Weights of a small transformer language model.
Architecture: RMSNorm after each block, rotary positions, no biases in attention or MLP, tied embeddings, normalized queries and keys.
Training: a variant of Adam for these matrices, 160M tokens, 4874 steps.
Each number is 50 + 10 x the weight over its row's rms, rounded and kept within 0 to 99. Layers, rows and columns count from 0. The size before them is the row's rms in percent of the matrix's.

# layer 5 attention output, 256x256, rms 0.0496, rows 109-163, columns 128-255
098:43 36 52 51 36 50 60 85 47 46 69 48 54 40 36 45 50 50 53 48 45 39 36 34 55 50 47 36 50 52 35 57 66 46 42 72 69 43 40 47 50 64 48 32 46 60 34 63 40 70 37 69 52 48 47 70 61 62 32 53 53 58 43 39 37 24 29 42 56 51 67 40 45 54 53 55 46 67 52 42 54 39 39 40 50 45 50 59 53 54 53 31 33 33 44 49 51 53 52 41 51 66 49 60 54 52 27 46 47 51 56 24 66 57 35 35 60 43 38 50 43 44 45 64 48 56 55 51
107:36 49 45 48 49 42 69 64 67 54 53 72 37 38 49 74 45 21 56 47 54 56 50 45 54 56 62 37 71 70 78 46 62 71 36 46 74 51 33 51 43 61 68 56 57 59 36 47 59 36 56 59 59 60 68 67 49 39 33 60 48 50 37 50 65 48 41 54 68 50 62 28 57 62 58 59 38 41 53 56 53 36 46 65 51 57 69 61 65 53 62 33 30 52 49 37 26 42 63 53 43 62 38 47 50 53 56 37 36 48 44 41 43 48 52 47 54 46 33 42 36 47 56 56 36 65 52 39
099:69 58 35 62 43 54 49 52 61 38 33 43 68 57 47 47 40 51 58 54 51 53 42 50 51 33 50 42 53 56 54 52 51 53 70 46 54 51 30 71 48 52 50 49 36 62 41 49 47 52 68 41 54 49 66 59 32 37 49 52 38 35 45 41 43 67 44 48 52 51 48 51 35 55 55 47 50 64 41 41 44 47 45 38 54 57 42 60 44 55 58 59 60 58 38 60 52 17 50 49 48 58 38 41 70 36 40 48 68 50 38 43 47 43 64 67 69 35 51 40 47 39 48 56 69 57 48 34
090:56 36 46 62 51 60 41 52 56 60 47 61 37 49 70 54 44 38 61 56 46 52 55 43 72 41 56 44 62 53 68 59 48 48 34 49 43 43 65 61 60 64 58 49 57 59 61 57 36 54 57 43 62 53 77 55 41 52 49 52 44 28 34 57 46 54 30 49 65 45 62 49 45 29 47 76 50 62 47 60 59 62 57 53 60 48 53 59 58 48 40 44 48 63 60 42 48 26 55 45 33 63 33 46 60 54 58 44 54 49 38 51 33 35 56 59 68 51 35 58 48 49 48 56 50 48 48 42
100:50 45 29 37 43 47 46 69 47 46 69 54 61 46 23 44 32 61 49 36 37 51 38 41 40 64 44 36 25 55 37 71 50 38 43 57 43 49 33 62 35 47 44 45 35 53 37 56 51 63 39 45 32 38 40 55 61 57 45 47 58 59 50 26 24 51 49 57 69 46 62 51 47 57 47 31 67 60 34 51 41 47 61 37 39 68 54 55 52 48 69 36 53 27 52 52 60 47 52 44 52 55 56 52 49 66 36 58 51 54 62 17 65 60 47 64 72 31 62 55 36 45 27 52 70 43 53 56
085:35 40 48 80 71 59 54 60 40 38 49 33 53 52 52 53 43 44 40 36 53 34 58 43 50 42 60 45 43 47 45 38 36 59 55 41 47 50 60 55 40 65 77 50 53 32 79 47 47 40 66 49 47 64 52 56 37 41 52 52 32 26 51 55 49 33 49 55 53 57 55 26 50 60 64 49 60 57 32 52 48 50 56 57 40 69 62 51 55 49 61 51 46 49 50 35 40 63 75 61 46 76 43 54 53 32 64 51 66 44 36 63 32 29 66 66 40 45 35 56 65 46 38 48 40 38 38 36
093:54 54 56 49 42 42 41 60 47 66 58 42 45 41 40 50 46 46 50 50 27 43 65 41 44 54 58 35 52 49 60 41 63 48 37 57 64 46 41 49 36 52 65 35 77 38 45 40 38 44 64 58 52 55 51 76 49 54 45 72 38 31 46 47 53 42 42 43 51 39 42 45 72 44 44 42 38 50 48 55 64 42 37 55 42 46 70 58 72 66 53 36 41 57 45 43 46 54 45 48 62 47 41 38 55 50 50 24 41 53 37 22 47 60 52 51 53 46 49 37 52 61 47 53 42 36 39 42
095:55 49 51 58 44 56 59 43 50 36 55 39 59 47 67 34 74 48 57 74 59 63 48 58 67 38 61 50 61 74 48 51 57 44 29 44 50 50 51 37 64 44 37 51 43 63 30 73 65 53 51 46 63 40 57 45 40 39 39 42 65 49 57 43 31 68 57 46 41 32 26 53 57 53 61 56 50 50 48 39 52 40 56 38 46 29 30 65 45 40 32 68 52 53 33 75 46 39 51 40 51 63 43 47 50 37 27 45 53 54 66 45 55 56 33 36 55 64 43 41 43 48 70 54 58 75 66 67
099:59 58 44 42 38 48 39 60 60 58 46 56 36 57 46 64 40 49 68 59 43 63 62 59 57 56 49 38 52 51 56 55 55 56 28 49 50 52 56 81 47 45 59 49 36 63 42 63 47 65 63 39 58 49 63 50 44 57 36 42 48 29 45 44 32 36 29 57 72 51 37 68 54 20 35 64 52 44 56 45 56 38 48 54 76 50 36 56 63 40 31 35 63 52 40 40 58 37 44 64 39 38 47 46 48 60 44 48 32 53 51 32 51 50 42 49 64 55 59 32 34 50 53 50 54 49 69 45
099:53 43 44 36 44 45 49 66 51 73 56 63 31 50 51 67 32 54 55 40 49 44 47 53 53 52 44 36 31 38 59 56 46 53 44 51 57 38 52 58 38 44 57 33 38 56 47 42 58 60 41 62 40 52 58 58 58 57 42 52 50 43 42 43 59 34 46 51 62 54 66 53 53 36 47 60 53 58 47 60 59 48 45 64 66 63 55 41 51 61 53 20 36 48 55 35 67 59 55 49 36 54 55 39 45 80 72 47 44 55 23 26 53 42 52 58 60 58 72 52 48 57 38 61 41 25 55 49
100:35 54 50 31 48 52 50 55 35 67 64 49 32 54 56 61 37 50 49 44 47 40 41 41 60 56 43 56 59 37 57 49 57 56 48 39 44 31 38 69 44 58 60 46 34 52 44 53 38 48 56 53 58 64 57 62 51 60 37 64 57 62 39 56 55 47 68 65 38 57 47 35 51 62 58 56 36 53 54 64 46 52 53 46 45 46 52 68 64 54 55 46 38 65 53 43 40 52 51 52 39 35 39 40 50 37 43 39 30 44 34 39 53 45 45 62 45 68 50 50 53 56 49 46 31 53 50 60
107:66 50 26 66 58 56 60 41 34 34 46 57 51 50 50 50 51 60 55 55 81 58 59 58 58 44 35 56 43 48 40 49 35 56 36 45 29 41 51 68 70 26 37 63 47 42 61 32 51 57 50 35 46 55 45 13 52 50 67 35 55 59 63 47 40 54 64 73 50 51 57 68 47 53 38 49 60 50 46 58 32 63 60 41 50 74 37 40 22 42 44 55 62 43 49 55 64 41 39 74 44 60 61 40 48 55 35 75 47 47 62 67 52 47 39 62 47 50 63 72 53 27 50 24 51 49 61 56
093:63 44 49 61 47 64 57 47 47 55 31 43 48 47 57 57 48 63 48 71 55 81 65 72 61 38 45 62 50 50 54 50 50 49 59 43 58 64 83 67 69 42 52 63 48 65 35 50 56 60 53 34 46 51 56 47 51 37 50 31 38 25 56 48 42 50 27 39 52 50 30 67 65 35 28 75 60 52 48 46 55 22 57 74 68 43 33 33 46 48 26 50 65 54 35 67 60 43 45 58 59 50 52 39 50 66 56 53 37 56 47 42 46 47 50 53 42 66 66 52 42 56 67 60 52 53 83 41
102:49 48 58 61 46 67 43 42 43 55 17 42 46 49 50 57 67 50 49 54 55 40 64 55 49 42 60 61 65 56 55 45 39 61 47 50 57 43 41 50 67 63 55 50 59 44 49 44 63 37 26 58 55 56 55 45 40 37 60 51 46 39 57 52 62 72 56 40 52 35 39 41 30 62 61 54 49 44 64 52 54 60 53 58 50 45 46 72 50 61 30 61 57 60 68 41 53 44 54 60 36 59 48 49 54 47 57 49 63 38 40 61 41 48 48 50 40 68 53 41 56 54 53 37 45 46 50 50
098:64 60 27 56 35 63 21 60 59 55 41 47 43 62 40 63 43 49 72 47 43 35 46 36 47 42 47 55 48 50 40 49 36 47 49 40 34 62 35 55 51 51 50 50 65 29 55 41 35 50 53 68 50 53 52 41 45 22 68 58 46 47 63 58 38 61 41 38 64 45 39 49 47 46 49 48 49 63 48 56 50 62 28 33 43 60 51 83 49 68 64 61 63 53 54 42 68 44 41 60 48 49 39 36 61 65 79 57 57 37 48 55 46 56 52 68 49 34 55 45 62 45 39 33 58 33 59 36
082:28 29 54 40 55 53 44 52 53 57 44 60 59 49 50 49 37 48 26 39 64 32 35 29 48 53 44 43 48 55 77 44 46 45 51 50 47 34 37 59 30 64 65 47 50 57 63 50 40 51 45 57 47 54 44 56 61 54 42 50 62 66 38 47 53 52 50 45 29 62 85 25 55 41 63 46 39 69 48 69 52 61 65 45 26 54 61 55 42 62 62 39 46 48 56 51 38 39 63 30 54 51 48 62 50 41 32 55 66 52 40 56 53 42 43 52 46 56 48 56 67 36 28 70 47 33 29 56
108:37 56 43 44 52 48 43 40 46 60 59 58 50 53 49 63 56 31 54 39 42 28 50 49 53 48 60 50 50 52 29 52 63 48 16 26 53 53 58 33 49 62 53 61 66 33 53 65 47 41 52 56 50 56 62 40 38 46 54 67 68 62 60 64 60 54 49 72 49 47 39 42 54 64 50 47 37 38 48 52 51 56 48 40 30 61 66 45 52 45 57 66 54 50 61 43 43 62 52 63 50 50 33 54 53 33 34 41 41 49 39 48 34 54 51 54 40 55 55 37 75 52 44 34 41 53 60 51
092:51 59 48 56 38 43 47 56 53 69 45 62 33 49 54 53 61 34 74 65 52 53 67 72 67 49 48 46 59 42 55 53 58 56 36 55 64 54 62 66 60 60 66 49 36 50 36 68 77 54 48 55 57 57 70 49 28 56 50 52 62 38 50 42 46 65 47 55 65 35 39 55 40 45 49 66 40 43 61 33 60 38 36 57 68 36 39 75 49 54 31 48 48 63 38 41 41 45 42 67 31 62 46 39 55 70 54 43 47 47 40 41 46 56 41 33 63 70 50 38 55 42 58 46 45 52 66 55
094:43 37 37 76 52 49 55 44 49 31 37 48 55 44 62 26 43 56 39 48 74 51 40 58 66 53 51 54 36 59 33 49 40 61 48 54 48 51 44 50 55 46 43 45 39 59 66 68 57 61 47 61 53 60 45 57 67 59 27 36 53 51 36 45 62 39 45 45 58 56 56 41 42 51 47 40 53 61 47 56 39 64 48 60 42 62 39 62 40 36 43 63 42 40 46 47 41 41 59 58 53 76 59 61 42 37 45 61 38 59 53 53 44 40 51 47 37 60 40 62 26 33 60 59 55 66 53 55
107:55 54 43 42 39 47 29 43 53 38 49 41 56 55 48 57 32 77 44 44 51 46 37 52 47 56 46 46 19 55 48 63 50 63 49 45 36 49 37 73 39 34 51 48 54 52 56 40 45 59 57 36 27 35 32 44 64 43 48 34 34 33 65 38 41 50 43 65 62 51 50 67 41 29 41 46 56 46 50 49 43 50 52 45 43 56 45 50 36 44 54 53 63 32 43 47 71 44 61 55 67 29 66 50 46 47 35 67 56 67 54 34 63 56 52 54 61 33 68 47 57 34 38 57 72 48 57 46
106:50 42 63 45 71 56 47 44 34 34 42 35 70 48 58 42 61 68 38 60 34 47 34 49 54 38 47 54 60 43 47 48 47 48 44 57 32 28 55 36 53 54 29 51 46 53 51 57 50 51 34 68 58 36 40 45 49 55 56 37 55 71 62 55 45 57 63 40 32 45 61 49 55 61 72 48 46 62 64 51 44 53 62 40 54 42 39 59 49 47 41 50 55 49 49 70 43 52 53 37 64 52 37 63 64 42 47 60 58 33 75 68 54 54 45 32 41 58 37 54 60 49 53 45 44 48 37 59
104:48 32 55 53 48 42 60 56 52 43 69 52 56 45 36 23 52 28 37 53 64 33 47 52 47 64 61 31 52 69 40 49 54 39 47 50 51 52 57 29 55 65 51 58 50 41 58 53 46 47 40 49 45 50 54 46 39 43 59 55 55 65 53 49 46 58 61 38 52 56 64 34 49 55 63 52 54 55 48 43 60 67 61 52 32 55 51 43 45 49 54 54 45 39 51 54 39 51 35 38 47 74 44 50 50 38 49 41 68 54 47 59 45 43 46 52 58 51 38 58 46 62 57 58 47 60 40 61
097:47 52 51 56 60 52 50 51 54 42 43 42 61 67 48 41 41 49 39 39 58 51 39 53 49 43 39 50 33 53 60 46 43 51 71 55 33 50 43 64 46 28 60 59 39 64 52 48 47 66 55 44 44 53 33 41 71 53 36 37 48 56 58 44 47 38 61 55 38 60 67 59 46 48 60 33 46 72 50 53 36 44 57 46 44 57 33 49 47 41 54 54 57 34 38 51 52 42 54 52 45 48 68 66 33 34 52 68 59 48 59 48 51 50 53 40 56 48 51 59 32 49 43 52 60 50 60 39
104:47 44 48 57 56 60 61 63 33 35 76 63 50 56 42 36 59 51 48 49 58 40 58 52 60 41 74 38 51 53 51 43 55 70 45 61 54 40 60 41 58 57 51 23 41 38 64 60 72 50 37 38 36 44 59 54 38 52 34 45 52 35 68 53 53 34 50 45 44 45 61 56 23 58 55 68 49 49 43 36 56 51 56 53 61 42 45 62 60 47 30 58 41 43 40 48 48 43 52 53 26 81 57 55 68 50 39 54 59 50 54 39 46 64 51 49 48 42 49 58 51 45 59 43 45 48 47 60
089:35 42 51 48 52 57 44 57 59 42 38 48 60 35 42 43 35 42 35 46 43 50 38 42 60 54 29 37 44 55 52 46 49 38 60 57 55 54 41 54 22 54 67 58 60 62 47 49 37 53 57 55 45 48 48 70 66 53 40 57 45 49 24 42 48 27 38 50 68 57 55 30 58 34 31 43 47 63 55 46 48 43 51 64 35 56 68 49 51 47 71 28 38 32 51 44 40 41 53 26 70 54 47 62 31 38 50 34 56 46 40 35 47 44 65 51 62 45 45 67 45 63 35 68 59 45 43 34
100:49 39 65 44 59 61 72 76 41 65 48 58 62 39 47 41 48 40 46 36 49 50 45 56 66 79 54 47 58 57 64 48 65 43 66 55 55 62 41 52 50 47 54 47 54 52 37 61 65 42 47 42 64 65 71 54 51 53 65 49 64 60 29 34 62 61 58 26 53 61 46 43 65 64 35 44 54 40 45 38 54 52 51 47 29 49 54 31 60 39 57 47 42 54 63 51 38 62 35 44 32 54 47 52 42 61 46 35 24 67 49 53 38 59 52 53 63 58 56 53 71 61 41 65 40 60 46 56
102:48 62 27 44 57 41 44 61 47 49 58 70 35 61 38 57 52 47 70 26 73 39 60 48 53 67 43 61 61 48 39 45 48 70 22 55 46 38 39 51 72 44 39 38 44 38 74 54 31 50 50 34 50 62 42 28 45 64 59 56 53 43 52 58 54 49 60 69 41 63 55 56 35 53 57 63 47 46 59 67 38 55 41 48 68 62 44 69 38 48 66 48 41 51 59 41 47 47 48 50 38 45 53 49 62 48 34 66 38 41 61 77 67 48 21 63 22 49 41 63 47 34 56 31 47 43 57 49
092:31 51 44 40 46 60 37 47 33 62 55 49 43 47 50 50 64 53 56 54 51 66 55 55 67 50 55 64 66 46 52 60 49 44 29 54 45 52 59 44 52 47 37 48 44 52 39 65 64 61 37 60 69 46 52 50 56 56 54 47 66 68 51 62 49 57 54 42 52 35 38 63 67 57 45 61 40 43 54 61 39 48 60 42 48 38 34 70 71 47 38 40 58 55 61 67 54 41 38 61 42 48 34 53 54 47 55 58 25 45 63 36 43 62 30 44 45 82 48 57 53 56 57 43 43 63 59 66
102:52 47 54 45 33 49 36 29 55 69 69 49 49 59 60 65 58 28 36 53 42 35 42 40 61 39 66 28 52 44 69 56 47 30 34 32 51 41 53 35 52 54 61 65 64 63 37 36 63 53 34 71 43 35 66 50 51 40 56 56 66 50 61 53 61 72 53 47 38 32 68 39 63 43 55 49 36 55 50 57 54 36 46 36 41 55 59 56 63 69 48 68 64 55 41 50 46 50 64 55 48 44 30 43 41 45 43 46 54 59 27 30 47 49 37 51 44 74 66 41 52 51 52 60 37 46 70 51
098:68 58 34 65 47 62 48 50 46 51 48 55 47 47 41 67 65 52 67 55 49 74 58 41 48 46 33 59 61 50 43 54 45 54 47 40 43 47 50 33 54 40 43 43 45 44 39 32 32 40 43 35 38 52 53 27 38 30 56 59 39 38 60 48 34 61 58 70 39 51 48 68 25 53 21 45 56 61 26 55 45 58 44 37 70 49 37 45 45 53 54 53 72 50 45 52 61 36 53 60 44 51 50 41 57 62 38 56 43 28 50 54 58 48 52 62 57 39 57 55 49 40 54 21 64 50 66 45
093:41 56 59 47 59 29 28 51 39 55 42 56 40 51 28 50 62 41 54 40 41 47 60 59 45 44 41 35 57 42 47 29 44 42 40 58 41 54 53 57 55 55 54 57 65 42 65 38 28 52 45 42 68 47 39 30 60 58 70 51 65 53 47 50 54 61 61 47 44 33 68 50 34 53 65 44 51 40 50 67 34 69 48 41 40 54 47 62 58 61 49 50 59 42 50 42 40 52 40 67 54 57 42 60 50 28 54 58 53 45 63 83 44 72 53 38 30 55 31 50 55 40 47 23 38 55 33 71
102:46 55 64 45 50 37 36 40 56 70 60 53 29 61 62 46 42 31 54 52 36 53 62 49 47 48 64 64 55 42 61 61 51 52 53 28 57 48 48 64 61 59 77 56 54 44 44 55 49 37 57 52 72 46 69 61 34 59 64 55 50 38 36 57 49 73 55 28 68 42 42 35 48 40 59 54 52 35 63 62 46 51 40 53 61 40 62 63 66 64 48 47 52 67 47 50 43 45 52 55 41 34 38 43 59 55 59 36 62 50 31 50 33 41 49 57 65 54 39 31 62 52 58 53 41 43 49 47
101:49 54 55 50 58 52 41 56 42 59 47 55 64 65 61 57 35 63 49 27 53 31 47 47 45 65 41 27 20 46 23 58 42 43 33 65 34 41 59 45 56 43 43 45 42 42 66 52 51 66 49 55 53 57 38 45 57 69 51 51 58 52 53 51 50 42 61 58 67 69 68 64 48 44 50 38 49 67 49 58 41 55 46 46 48 69 41 33 36 43 51 37 45 37 46 33 52 63 51 57 38 51 64 63 42 46 42 60 46 63 49 47 45 49 42 56 31 49 61 54 44 64 45 54 48 44 43 64
129:56 66 52 43 44 47 53 55 57 60 54 54 46 54 37 52 62 43 68 52 37 49 55 51 55 49 56 55 71 54 59 53 63 66 34 60 60 49 38 42 58 44 48 46 61 44 25 63 48 40 51 44 68 43 56 52 39 48 55 58 51 46 43 39 42 49 51 43 37 35 34 58 44 44 50 48 56 33 34 41 57 47 41 45 58 32 41 68 64 57 55 48 46 62 62 49 54 49 36 54 30 51 41 43 55 64 46 40 34 46 57 42 62 66 41 56 56 52 47 50 63 54 60 43 50 51 54 52
096:49 52 37 63 46 65 42 42 65 48 63 51 59 60 52 48 53 35 65 59 46 48 51 64 57 56 41 67 63 41 51 67 53 36 49 50 49 50 45 37 51 46 41 55 41 63 30 67 40 60 36 64 51 38 56 49 47 56 46 41 41 52 48 36 38 78 45 34 61 25 43 50 48 37 40 44 52 51 55 38 40 38 49 33 49 51 40 71 56 48 59 63 70 55 57 54 54 35 56 50 54 44 39 49 55 59 29 54 41 40 60 48 54 44 43 52 60 53 43 54 41 42 52 50 56 49 60 37
096:35 48 45 55 43 66 28 53 65 59 41 70 40 57 60 67 35 31 60 36 63 46 45 51 59 42 59 56 44 68 58 66 29 51 50 29 46 59 56 53 56 54 71 69 31 58 55 62 53 46 49 54 64 58 65 43 49 35 61 49 53 39 51 67 59 64 44 48 73 59 48 45 55 16 47 56 47 60 50 62 59 46 40 61 53 61 51 66 48 52 51 56 67 42 48 32 50 43 55 59 42 42 45 53 36 66 62 44 44 50 28 59 25 26 40 61 34 61 54 28 38 50 44 54 39 38 55 49
092:59 61 57 46 60 42 54 42 53 38 40 42 61 67 52 50 58 68 34 38 42 49 46 47 49 42 36 56 47 42 44 40 55 35 71 64 41 44 36 39 62 28 29 56 55 45 39 45 45 48 52 57 55 46 38 44 66 48 54 34 48 80 43 51 61 60 72 47 23 45 50 64 34 68 59 42 55 55 54 37 36 50 47 34 51 53 38 48 36 48 59 52 54 50 67 48 52 63 45 62 50 34 50 54 51 40 54 69 65 46 65 57 53 68 53 49 55 51 55 58 61 61 53 56 56 46 29 51
114:37 31 54 56 63 74 39 49 39 44 45 23 56 47 68 65 48 64 32 55 40 49 49 39 44 28 41 59 45 33 54 46 41 39 65 49 36 46 52 51 44 55 43 49 65 52 52 42 46 57 46 59 45 55 40 57 75 54 33 48 43 47 47 57 48 41 35 36 37 52 51 43 53 47 46 51 47 63 59 50 42 60 55 33 39 49 56 52 65 43 44 47 57 40 48 61 53 55 61 47 57 48 44 66 46 51 66 59 53 35 45 54 39 48 56 35 41 54 43 63 52 51 41 47 43 48 39 50
105:57 70 54 39 50 45 43 53 37 48 53 57 49 44 39 41 69 59 55 45 56 41 47 47 30 47 56 61 44 45 31 52 53 50 31 53 65 50 43 44 54 59 47 20 65 31 49 52 54 50 28 47 42 41 46 49 46 56 46 45 73 48 58 41 50 51 55 47 46 32 46 38 33 68 67 39 64 37 40 40 45 63 44 47 52 28 49 66 42 60 48 58 30 43 64 48 62 47 59 51 47 66 68 61 73 52 40 59 54 43 60 37 63 77 57 40 48 41 55 45 63 36 48 46 59 35 46 53
090:46 49 52 56 69 47 66 58 49 43 44 45 49 41 54 46 62 46 60 37 62 47 60 55 51 40 55 52 73 46 58 34 40 54 76 55 54 42 34 46 46 52 42 52 41 42 66 52 50 31 55 51 61 68 63 54 37 60 32 65 53 40 56 67 66 56 61 46 45 56 55 57 42 62 61 32 30 37 47 54 57 52 45 45 61 55 55 58 60 37 44 62 48 73 44 40 30 54 49 48 40 56 37 49 69 42 54 40 52 44 45 71 39 56 64 49 39 58 35 40 42 60 56 37 36 61 26 52
090:21 59 61 50 45 41 31 73 43 68 70 62 48 52 46 57 52 46 75 27 33 56 67 52 60 64 60 40 54 62 49 62 59 65 24 60 54 56 59 48 59 58 71 44 43 49 47 76 42 58 61 54 75 50 63 63 48 54 43 55 59 31 51 54 48 46 41 44 76 50 41 55 45 49 55 64 39 32 55 50 43 38 31 43 57 45 49 66 76 49 50 44 56 43 47 22 44 50 59 55 35 46 34 60 52 47 53 45 28 46 51 43 47 64 29 48 41 52 30 35 48 56 48 42 53 59 49 65
111:56 70 45 50 36 42 49 59 72 47 60 63 50 50 30 37 58 38 64 51 52 42 57 51 34 73 59 42 47 59 43 49 51 59 47 52 61 66 45 40 57 42 43 51 53 31 47 51 47 51 44 50 47 41 48 38 37 50 63 53 61 59 66 41 46 55 58 48 51 43 47 57 43 59 61 37 59 37 46 37 63 51 31 47 45 49 49 59 45 60 57 60 47 47 59 39 47 40 32 56 51 52 51 43 51 53 39 56 36 60 66 45 62 72 42 49 46 32 53 42 42 42 56 43 58 59 63 46
102:49 54 47 48 46 44 44 54 44 56 50 51 49 48 35 53 45 38 52 32 27 27 50 27 33 52 54 38 53 55 43 54 48 50 38 47 50 43 23 39 47 54 55 53 83 32 40 35 48 47 49 63 53 43 50 51 57 47 62 71 55 50 51 54 45 53 53 52 47 38 54 44 54 59 55 26 45 41 45 52 43 64 40 19 36 60 64 61 70 62 75 57 51 46 56 36 45 58 44 52 39 53 37 48 55 48 49 43 37 47 49 41 47 66 51 57 62 38 53 48 69 45 35 30 51 50 31 56
095:68 56 54 56 52 43 50 57 25 42 54 34 47 25 35 46 77 43 65 59 36 60 81 54 32 39 47 58 73 35 48 45 49 55 53 58 54 57 60 44 77 62 48 38 65 28 47 30 56 41 48 45 48 55 46 43 46 42 41 59 44 42 54 50 43 50 47 38 33 32 41 53 28 63 49 58 58 30 44 35 51 51 51 45 56 41 40 65 65 59 36 57 57 55 48 58 49 52 35 52 50 74 34 41 64 50 65 52 57 29 71 64 54 58 50 42 49 50 32 49 57 51 54 26 51 53 54 50
088:42 52 50 76 58 53 51 43 42 58 44 49 52 40 83 53 63 48 44 46 55 61 61 45 75 50 61 59 52 38 43 57 59 71 33 34 47 45 53 53 69 58 45 55 45 63 58 64 57 52 41 67 51 59 62 43 42 57 47 45 67 45 66 63 54 43 42 70 42 72 34 45 50 62 40 64 29 52 72 55 44 55 61 51 52 47 38 52 47 37 30 64 48 48 55 53 49 30 56 63 49 54 45 58 48 38 36 54 25 45 53 39 38 44 24 48 41 61 57 34 51 45 65 39 52 62 73 47
111:63 32 43 57 52 48 74 47 43 31 55 48 57 36 51 54 62 46 49 64 57 70 44 49 57 46 38 48 58 59 44 52 45 45 41 50 41 48 65 37 50 54 39 53 40 56 48 42 47 40 58 48 42 55 52 43 49 33 47 55 39 60 44 63 43 58 43 50 63 50 54 54 35 41 36 62 49 67 50 62 55 51 72 59 53 64 50 41 41 34 40 46 56 42 40 59 34 60 47 32 63 62 37 47 60 48 54 55 70 41 70 70 42 39 56 49 55 45 32 54 40 45 59 51 55 66 58 55
108:49 51 59 40 46 33 52 51 58 51 52 47 52 47 40 52 48 42 63 46 26 58 46 55 39 48 51 59 70 59 69 46 51 37 53 51 65 59 35 42 44 46 59 52 57 51 29 50 46 33 54 50 59 50 60 49 54 34 59 60 54 59 28 43 54 68 63 45 37 43 42 38 51 55 51 42 63 33 36 45 51 53 48 49 44 41 56 50 61 60 69 52 43 64 67 57 43 64 57 39 43 44 36 41 41 58 55 40 53 47 54 57 60 56 54 61 59 50 45 51 63 63 42 57 47 43 44 48
089:45 35 39 43 36 44 69 54 71 33 53 50 43 43 39 69 46 52 45 55 59 48 45 41 50 62 50 35 58 69 81 41 38 57 43 71 73 43 35 38 44 46 40 35 44 48 48 43 43 34 63 35 36 56 64 55 37 33 42 56 33 51 48 35 49 57 43 54 47 46 75 44 34 45 56 55 57 53 52 63 66 40 47 60 65 56 62 66 48 60 47 43 57 58 53 50 49 36 62 31 52 46 45 38 57 67 29 61 72 60 47 52 68 42 43 60 29 44 58 60 54 50 55 77 52 52 59 39
102:33 36 44 63 71 48 64 38 49 42 62 64 55 43 61 44 52 32 34 45 51 50 54 52 50 54 61 47 59 55 68 54 46 37 46 46 57 35 47 41 58 57 49 63 45 71 46 54 63 42 35 35 39 49 68 48 55 47 52 47 53 62 54 59 59 63 55 53 43 47 70 41 56 60 56 37 54 52 36 67 52 48 72 54 34 62 62 38 51 49 45 59 54 54 74 57 41 59 70 47 44 58 48 56 52 46 27 55 49 52 42 61 49 40 46 59 39 61 53 59 49 55 48 57 42 45 39 55
096:44 48 59 44 47 39 40 54 43 61 70 41 47 42 44 18 50 64 45 36 44 44 73 37 43 56 58 35 45 48 19 46 52 52 50 52 46 54 58 40 71 60 42 36 41 27 75 54 21 48 54 60 60 68 42 64 45 57 63 57 42 50 45 48 51 55 67 54 53 72 40 39 42 60 55 57 48 53 52 47 50 63 44 51 39 48 59 47 32 61 54 50 45 54 52 35 41 49 43 52 58 54 67 41 53 46 41 34 40 48 43 52 50 43 32 58 62 40 43 49 58 56 59 47 55 38 37 57
094:36 54 46 60 54 60 58 57 37 52 55 51 50 35 43 48 43 66 34 42 37 61 54 37 43 52 39 61 45 44 55 49 52 49 52 58 57 40 40 57 33 62 44 45 64 54 46 33 54 48 42 45 42 46 37 64 58 62 49 51 47 51 38 50 46 23 27 62 36 58 53 29 66 66 42 43 55 55 41 58 52 50 57 58 47 47 58 43 51 43 56 23 24 33 65 43 48 53 67 42 60 54 60 63 56 55 40 42 25 46 40 33 55 43 57 43 44 48 56 52 45 45 35 61 44 44 43 40
102:48 53 43 52 58 63 38 59 40 58 65 55 42 68 37 51 42 53 64 59 34 62 64 58 58 65 39 63 45 39 46 74 51 50 28 60 26 51 69 60 63 44 52 43 48 56 56 52 36 65 65 41 67 46 39 46 50 55 66 39 38 33 57 52 24 38 34 55 59 54 27 61 62 34 42 55 69 55 52 54 37 42 50 49 55 56 34 66 67 45 44 32 59 37 62 48 58 47 36 61 47 47 57 46 57 58 42 55 09 39 65 55 53 43 45 46 44 58 49 70 37 47 47 27 53 47 62 55
109:60 44 52 51 40 41 53 43 64 46 46 42 53 47 38 36 38 43 33 58 42 47 50 33 38 39 60 29 38 46 37 47 51 58 60 32 55 51 46 53 55 55 68 46 59 42 50 37 34 52 50 57 47 44 51 61 48 49 47 48 45 33 48 47 40 43 46 40 50 60 52 33 36 43 51 52 56 69 48 44 53 40 48 52 45 46 58 52 40 61 60 48 43 31 20 61 42 30 43 45 62 64 46 37 58 35 49 36 72 56 33 41 53 48 47 64 68 40 51 44 44 40 61 57 67 45 53 48
098:47 38 37 71 40 53 62 56 51 29 48 52 65 56 56 59 34 63 46 45 65 48 28 58 56 42 59 35 26 75 60 50 39 45 65 58 59 68 30 64 72 31 42 53 44 64 48 47 65 57 56 49 51 54 53 60 68 38 40 37 54 59 46 31 67 47 49 34 51 67 66 42 55 65 55 46 60 56 50 45 50 39 44 48 37 60 55 50 39 57 52 70 48 60 42 58 60 40 52 52 30 59 63 37 33 56 61 67 51 78 54 37 47 47 45 68 43 64 73 64 37 52 56 73 50 47 54 50
092:59 49 62 34 71 42 72 81 16 57 46 53 65 42 59 52 57 65 58 36 35 48 44 52 36 52 41 47 42 43 33 64 64 56 44 58 38 46 64 42 61 53 20 37 26 45 41 51 44 61 44 49 61 63 38 43 56 70 53 51 59 68 49 51 47 31 64 44 23 67 43 51 54 75 54 53 55 63 41 41 44 66 62 40 48 46 45 35 53 43 56 49 26 53 53 72 44 72 36 29 27 63 47 63 72 52 44 46 43 52 71 64 50 57 41 45 44 37 39 57 66 57 53 41 44 47 42 55